{"vocab_size": 512, "activation": "gelu", "norm": "rmsnorm", "parallel_block": false, "extras": ["some layers without attention", "local attention windows", "shifted keys", "a norm on each head", "value embeddings", "skips across layers"], "lr": 0.00334, "decay_fraction": 0.434, "decay_shape": "linear", "batch_tokens": [8192, 16384], "seq_len": 512, "steps": 9587}
Each number is 200 + 40 x the weight over its row's rms, rounded and kept within 0 to 999. Layers, rows and columns count from 0. The size before them is the row's rms in percent of the matrix's.

# layer 5 MLP down (transposed), 256x64, rms 0.266, rows 217-242, columns 0-63
098,206,248,194,215,230,226,188,253,216,172,162,167,238,235,157,226,137,202,133,197,155,168,154,136,206,171,230,193,293,139,257,209,229,232,182,163,176,160,181,199,139,202,143,219,244,140,180,249,117,193,202,245,123,192,237,251,224,208,231,117,204,189,233,226
091,163,274,192,219,163,159,170,255,200,223,204,216,157,154,194,242,217,217,154,246,142,260,201,215,166,181,217,162,156,167,186,192,148,208,180,169,238,167,192,178,282,165,238,257,297,233,219,207,175,234,213,214,253,315,263,177,225,220,184,210,290,188,186,205
087,247,241,121,161,198,242,204,235,176,206,188,125,153,180,196,203,235,207,223,204,156,181,179,217,197,212,277,130,237,206,156,222,230,237,223,110,308,181,218,148,143,206,262,187,199,234,197,189,188,253,210,170,204,168,169,202,250,167,147,269,159,250,254,218
104,173,271,170,106,197,142,132,207,245,160,214,219,182,176,197,218,231,266,210,176,210,277,189,171,217,158,244,175,191,197,238,189,203,239,191,198,166,272,191,201,247,127,172,173,281,229,207,153,144,188,169,122,225,233,247,213,122,267,188,212,195,180,244,196
090,226,192,181,201,185,213,199,255,138,195,233,220,225,239,133,162,213,175,125,140,276,187,171,241,270,181,205,246,193,227,213,198,155,112,223,252,221,152,94,267,222,207,213,250,203,195,191,232,208,226,212,183,191,208,157,191,220,178,262,198,285,273,177,231
105,263,235,230,279,183,145,193,135,232,231,212,166,246,171,198,236,197,193,136,239,214,146,150,177,216,195,191,212,254,190,220,196,252,141,193,187,235,215,179,245,296,171,144,147,123,195,313,232,242,207,248,214,202,201,245,174,228,247,246,205,171,201,209,196
112,122,229,211,249,229,179,213,198,288,202,228,140,206,135,199,231,230,208,203,186,237,252,214,227,146,243,176,313,177,191,268,253,212,201,201,221,113,222,217,203,245,131,262,149,189,177,205,178,175,166,188,220,155,185,244,128,214,234,248,203,212,241,219,234
106,221,291,235,203,150,176,146,175,238,235,199,255,163,186,142,269,146,167,179,203,159,149,248,151,162,220,135,162,233,135,235,272,259,215,224,217,152,146,186,224,212,218,224,165,269,238,149,230,219,198,229,254,232,235,198,178,254,227,213,257,181,192,208,174
086,169,289,236,136,186,113,203,258,203,180,199,233,218,224,121,212,193,200,218,255,173,195,201,168,180,219,226,149,219,276,148,153,172,193,189,202,152,189,205,255,243,226,250,199,126,181,135,281,205,176,206,265,121,167,210,218,161,181,189,228,219,217,140,210
097,189,195,192,171,181,283,231,217,177,209,205,138,233,206,186,159,134,188,161,229,284,183,155,159,153,190,181,220,194,261,219,264,275,147,192,158,208,210,264,219,225,123,169,207,257,116,208,172,166,245,183,194,204,160,101,186,187,230,169,179,199,216,260,232
097,224,239,147,218,158,266,247,239,179,186,220,197,184,205,263,221,99,197,188,180,252,175,181,307,156,234,211,201,172,252,220,227,261,189,195,194,293,202,199,130,223,224,175,123,270,204,231,176,227,189,185,236,194,238,221,197,141,210,268,186,181,233,227,238
086,199,278,233,207,198,184,180,213,213,222,202,166,145,190,184,251,169,154,216,200,161,234,200,176,128,177,143,182,198,134,176,169,229,136,275,160,151,266,113,204,240,137,233,213,209,247,226,259,232,215,310,130,230,227,177,157,206,209,233,216,222,194,201,169
101,204,151,199,177,192,289,146,173,189,159,255,191,221,182,171,196,187,257,154,221,153,239,180,226,236,141,183,151,188,177,234,212,230,247,228,184,241,233,279,200,188,259,260,196,203,281,176,158,272,261,215,249,237,159,241,195,204,133,185,240,259,168,186,268
098,168,224,180,311,238,230,194,157,188,155,165,182,220,240,215,220,164,162,242,196,213,207,188,233,224,114,236,113,183,158,182,208,220,193,248,253,252,174,150,214,272,191,217,196,263,221,147,180,286,247,240,200,184,283,188,190,212,194,210,248,213,212,276,215
111,218,167,133,204,179,162,241,241,201,221,241,250,187,141,156,183,196,193,211,223,196,268,200,203,210,255,192,227,243,136,200,220,156,248,210,194,177,162,159,220,151,193,237,160,183,184,157,172,229,213,256,246,184,167,147,258,191,180,147,333,191,198,291,270
098,250,159,217,197,127,192,211,204,241,194,216,188,157,296,233,205,107,176,204,180,167,242,211,172,197,160,205,198,232,224,231,166,153,178,204,205,280,135,246,219,183,242,212,220,203,218,246,308,172,217,160,198,164,266,228,259,243,227,259,163,271,169,199,227
093,203,181,217,102,220,264,260,283,238,209,159,158,152,234,145,200,154,174,166,196,180,213,218,208,204,154,197,189,171,197,209,192,157,231,247,236,224,182,167,169,216,153,321,162,202,220,178,179,171,188,125,199,243,139,129,163,228,238,226,221,218,233,265,228
120,186,196,195,172,235,218,191,265,318,164,233,231,189,232,177,173,229,253,129,189,234,181,220,241,224,237,160,198,135,208,203,244,261,276,131,224,209,200,173,224,173,166,222,272,170,188,167,215,150,164,136,270,219,141,170,195,220,184,172,208,254,138,177,237
118,263,196,158,188,256,182,198,215,262,164,173,131,205,209,179,202,219,225,190,223,256,219,247,199,235,253,241,265,198,144,89,215,161,256,240,225,203,126,183,231,188,213,186,195,215,178,121,140,198,248,245,283,211,161,206,233,199,201,201,268,210,263,232,208
106,169,196,150,193,228,261,215,287,233,271,144,145,165,209,184,203,241,207,158,134,169,189,213,156,200,200,185,235,234,270,212,159,139,317,174,200,180,146,158,224,183,273,175,130,170,230,193,236,243,130,227,184,183,156,190,206,190,228,227,191,207,162,230,214
103,275,182,168,196,178,206,264,224,194,229,204,248,170,203,228,175,170,256,263,121,159,203,206,216,130,183,217,194,179,219,246,358,199,203,153,190,156,189,187,199,198,201,155,210,200,163,204,143,117,236,157,187,196,171,191,210,220,163,263,237,179,257,233,183
079,238,194,157,183,163,183,176,178,223,209,153,143,234,185,168,237,219,193,184,162,174,231,311,239,262,222,197,218,211,160,144,256,291,214,221,218,204,215,186,161,197,200,210,135,178,228,144,181,181,81,151,183,189,85,191,200,219,174,205,251,198,236,194,185
086,142,210,151,213,160,84,242,264,178,215,143,235,188,132,136,210,175,190,252,211,148,243,206,163,192,196,196,189,212,232,197,162,256,206,297,193,195,165,217,180,192,153,186,242,181,251,178,179,244,164,171,193,235,247,283,205,182,272,168,267,181,198,220,188
112,215,204,156,291,190,175,295,190,223,196,153,160,202,265,213,237,175,227,224,205,164,137,216,193,191,216,171,276,208,225,178,279,215,217,223,130,226,273,220,278,195,182,185,200,197,145,190,225,280,207,215,92,206,208,223,235,182,206,226,185,261,185,160,180
103,161,213,271,212,199,161,244,104,200,189,183,197,247,188,228,192,256,211,113,140,217,192,162,199,200,228,274,213,157,219,230,171,181,166,187,157,119,262,255,165,195,162,221,127,200,214,180,173,163,233,204,152,233,138,243,187,209,222,199,236,207,145,229,293
092,234,209,267,147,205,191,203,245,242,187,198,88,206,186,210,218,200,267,277,170,123,191,190,166,210,172,164,271,181,155,232,243,210,180,204,159,169,182,239,174,207,245,166,162,244,223,190,142,114,227,151,250,239,214,192,244,187,225,222,292,169,235,224,195
# layer 5 MLP up, 256x64, rms 0.26, rows 218-242, columns 0-63
095,88,190,156,268,286,215,217,204,190,258,213,242,220,201,215,189,259,261,167,159,209,149,158,196,236,141,202,166,195,197,262,218,154,215,213,204,190,218,215,245,198,164,210,181,228,191,237,189,119,205,250,172,238,186,287,199,204,162,141,149,269,223,168,152
094,207,184,198,223,184,148,145,171,185,223,221,182,244,178,217,148,164,168,176,209,230,190,196,190,182,228,71,286,208,241,230,182,246,201,218,246,210,207,235,334,218,255,137,219,124,214,161,240,197,215,207,147,218,157,155,138,213,216,199,225,181,185,163,175
094,231,186,277,187,186,189,148,187,226,248,248,229,241,237,253,197,195,178,150,187,171,207,148,248,167,188,174,125,213,198,118,176,165,139,165,187,191,255,151,237,143,256,231,233,186,199,147,148,183,218,175,243,194,237,157,145,107,197,199,160,237,122,234,204
095,207,213,200,216,224,189,176,236,242,254,212,213,241,251,288,199,181,196,258,191,219,251,271,211,111,225,196,119,230,208,287,188,216,246,172,242,205,171,239,194,145,213,179,201,178,213,216,137,202,157,200,255,210,201,143,179,119,207,215,206,274,181,145,120
104,131,183,180,186,215,268,254,222,195,171,258,202,167,184,261,190,242,189,222,140,176,118,230,206,136,261,146,174,237,164,233,229,250,248,199,220,187,163,192,186,168,237,241,224,226,120,148,201,228,222,167,229,220,261,194,157,227,307,163,172,216,151,162,192
109,140,224,232,221,188,239,179,120,270,184,263,205,170,207,213,197,152,257,145,268,196,103,245,240,162,224,157,240,178,191,192,164,223,177,127,217,130,229,182,204,166,177,163,184,125,242,160,179,208,204,163,199,212,219,156,219,231,157,193,158,167,131,261,204
102,165,169,250,217,183,250,248,170,254,263,202,272,220,194,190,231,217,197,172,188,225,178,233,228,207,201,125,80,158,132,254,227,282,169,187,253,150,245,195,255,173,193,215,200,253,226,184,191,181,236,191,216,227,193,183,139,157,212,241,178,144,157,209,134
094,111,136,201,179,229,213,219,187,217,223,209,180,248,141,312,191,195,267,165,165,247,186,262,171,184,272,200,180,204,221,157,230,239,237,193,157,239,218,206,208,152,193,249,200,197,236,153,189,165,181,216,147,219,162,128,203,255,236,159,212,148,128,162,257
100,157,214,255,213,281,291,190,168,227,154,215,214,166,234,206,128,180,159,204,168,127,216,190,258,244,161,209,150,207,137,161,99,204,233,208,207,167,221,154,202,188,206,191,197,196,235,133,161,183,190,224,191,240,232,256,107,190,209,174,225,127,199,242,215
101,111,159,221,215,181,139,204,242,217,195,241,241,218,207,177,135,254,231,251,261,228,238,150,219,153,208,220,179,121,203,243,183,189,228,124,259,224,219,191,269,134,192,188,178,185,152,180,218,210,219,221,255,164,298,251,204,215,239,216,203,216,184,122,214
089,163,205,127,204,147,298,209,164,244,231,222,234,253,200,255,224,265,185,129,176,239,165,221,243,167,210,275,238,222,205,156,197,245,150,160,184,166,230,245,226,186,221,204,228,125,182,161,173,226,236,149,254,201,207,133,170,189,186,194,166,184,106,185,183
103,133,271,161,203,260,138,166,175,182,150,214,169,146,200,240,241,254,179,186,188,218,152,164,202,133,230,120,177,255,220,235,180,183,136,183,201,174,211,226,282,144,218,208,223,202,193,202,170,165,210,163,176,186,259,174,207,230,255,94,187,233,152,162,163
098,218,178,203,185,260,141,216,198,276,217,176,208,203,268,250,234,213,252,185,151,234,247,175,159,146,248,233,128,199,201,145,177,180,218,191,137,150,186,169,266,125,254,259,221,227,185,183,228,177,228,217,155,259,217,235,183,181,203,197,133,159,197,100,207
107,125,204,184,170,202,182,186,128,207,179,235,154,126,264,273,162,199,147,210,140,216,208,195,201,179,192,192,177,157,186,280,190,254,211,205,262,251,200,245,174,155,166,91,209,150,199,161,212,202,184,201,176,227,195,280,188,141,212,183,117,247,184,207,181
100,112,215,247,212,166,176,203,197,153,263,214,259,190,169,205,163,250,216,199,146,221,239,192,291,125,164,207,249,150,203,285,212,212,183,138,182,185,170,192,234,132,240,230,187,153,127,182,162,205,217,171,188,180,228,265,203,202,247,126,176,204,194,257,233
094,167,158,233,242,203,174,130,190,167,175,308,295,215,250,181,165,188,152,225,145,193,179,196,198,160,212,223,162,247,217,179,138,138,221,143,181,215,191,218,266,105,224,135,241,206,204,134,231,171,225,225,194,196,225,205,204,205,141,210,241,258,192,164,226
110,168,174,157,199,202,279,177,115,266,229,217,226,200,251,298,214,209,221,187,161,204,163,263,177,222,214,178,226,158,133,221,212,101,167,159,170,155,258,194,282,166,258,225,255,215,163,212,197,202,245,256,240,250,221,177,191,188,174,192,185,229,195,168,209
119,215,227,114,309,216,201,208,87,216,215,225,192,250,207,231,149,183,160,225,142,168,226,181,231,201,192,203,239,243,111,209,181,179,152,99,204,205,235,192,227,138,187,211,224,211,213,175,165,168,199,182,185,213,200,166,190,204,235,105,171,241,160,158,200
105,206,207,208,190,182,312,165,158,309,236,211,248,184,202,196,206,263,202,222,132,218,150,222,200,218,221,240,206,178,247,202,106,194,191,173,156,154,297,221,225,194,218,222,210,184,219,271,138,158,235,234,161,221,218,113,216,188,254,195,214,188,199,222,190
104,189,223,235,236,258,166,244,180,179,226,261,196,203,200,238,200,214,205,208,177,252,214,171,238,239,174,229,222,228,203,206,158,240,176,200,263,191,170,170,272,158,231,128,180,144,161,142,262,183,235,218,254,235,245,248,194,119,188,134,202,247,189,134,311
087,140,199,259,253,227,215,266,211,188,272,250,214,280,224,219,188,178,206,200,260,154,170,209,185,133,255,167,177,119,135,201,239,184,122,155,213,204,227,219,228,264,258,192,198,193,219,210,189,190,187,166,203,180,308,200,149,179,262,180,206,211,160,183,167
092,180,186,168,200,226,272,245,205,182,242,195,204,289,131,179,191,234,192,198,217,166,149,184,246,195,249,189,173,168,138,236,179,208,153,184,251,156,301,162,264,219,191,212,212,162,222,141,213,190,213,103,243,206,171,113,163,195,195,185,134,157,227,153,203
108,164,241,163,228,170,173,255,161,222,174,278,225,240,227,259,151,191,236,223,185,185,189,221,226,188,248,229,221,151,227,213,178,196,149,125,162,216,186,255,167,162,212,175,232,175,184,186,215,182,356,223,172,214,214,154,215,149,143,164,175,261,243,145,195
096,104,220,209,160,259,190,173,199,240,217,251,234,158,221,213,137,232,193,194,185,190,172,269,182,190,195,213,191,198,213,196,212,202,207,175,175,135,269,179,186,206,179,217,182,180,118,98,200,234,225,196,199,242,266,224,217,201,241,198,200,230,209,269,56
098,181,242,225,257,147,195,229,237,214,158,179,240,210,173,239,144,192,281,193,153,261,166,226,181,192,174,157,149,238,159,296,111,131,178,210,151,192,250,243,204,121,166,183,190,205,121,163,224,196,235,220,204,209,159,193,126,184,236,175,166,196,178,175,201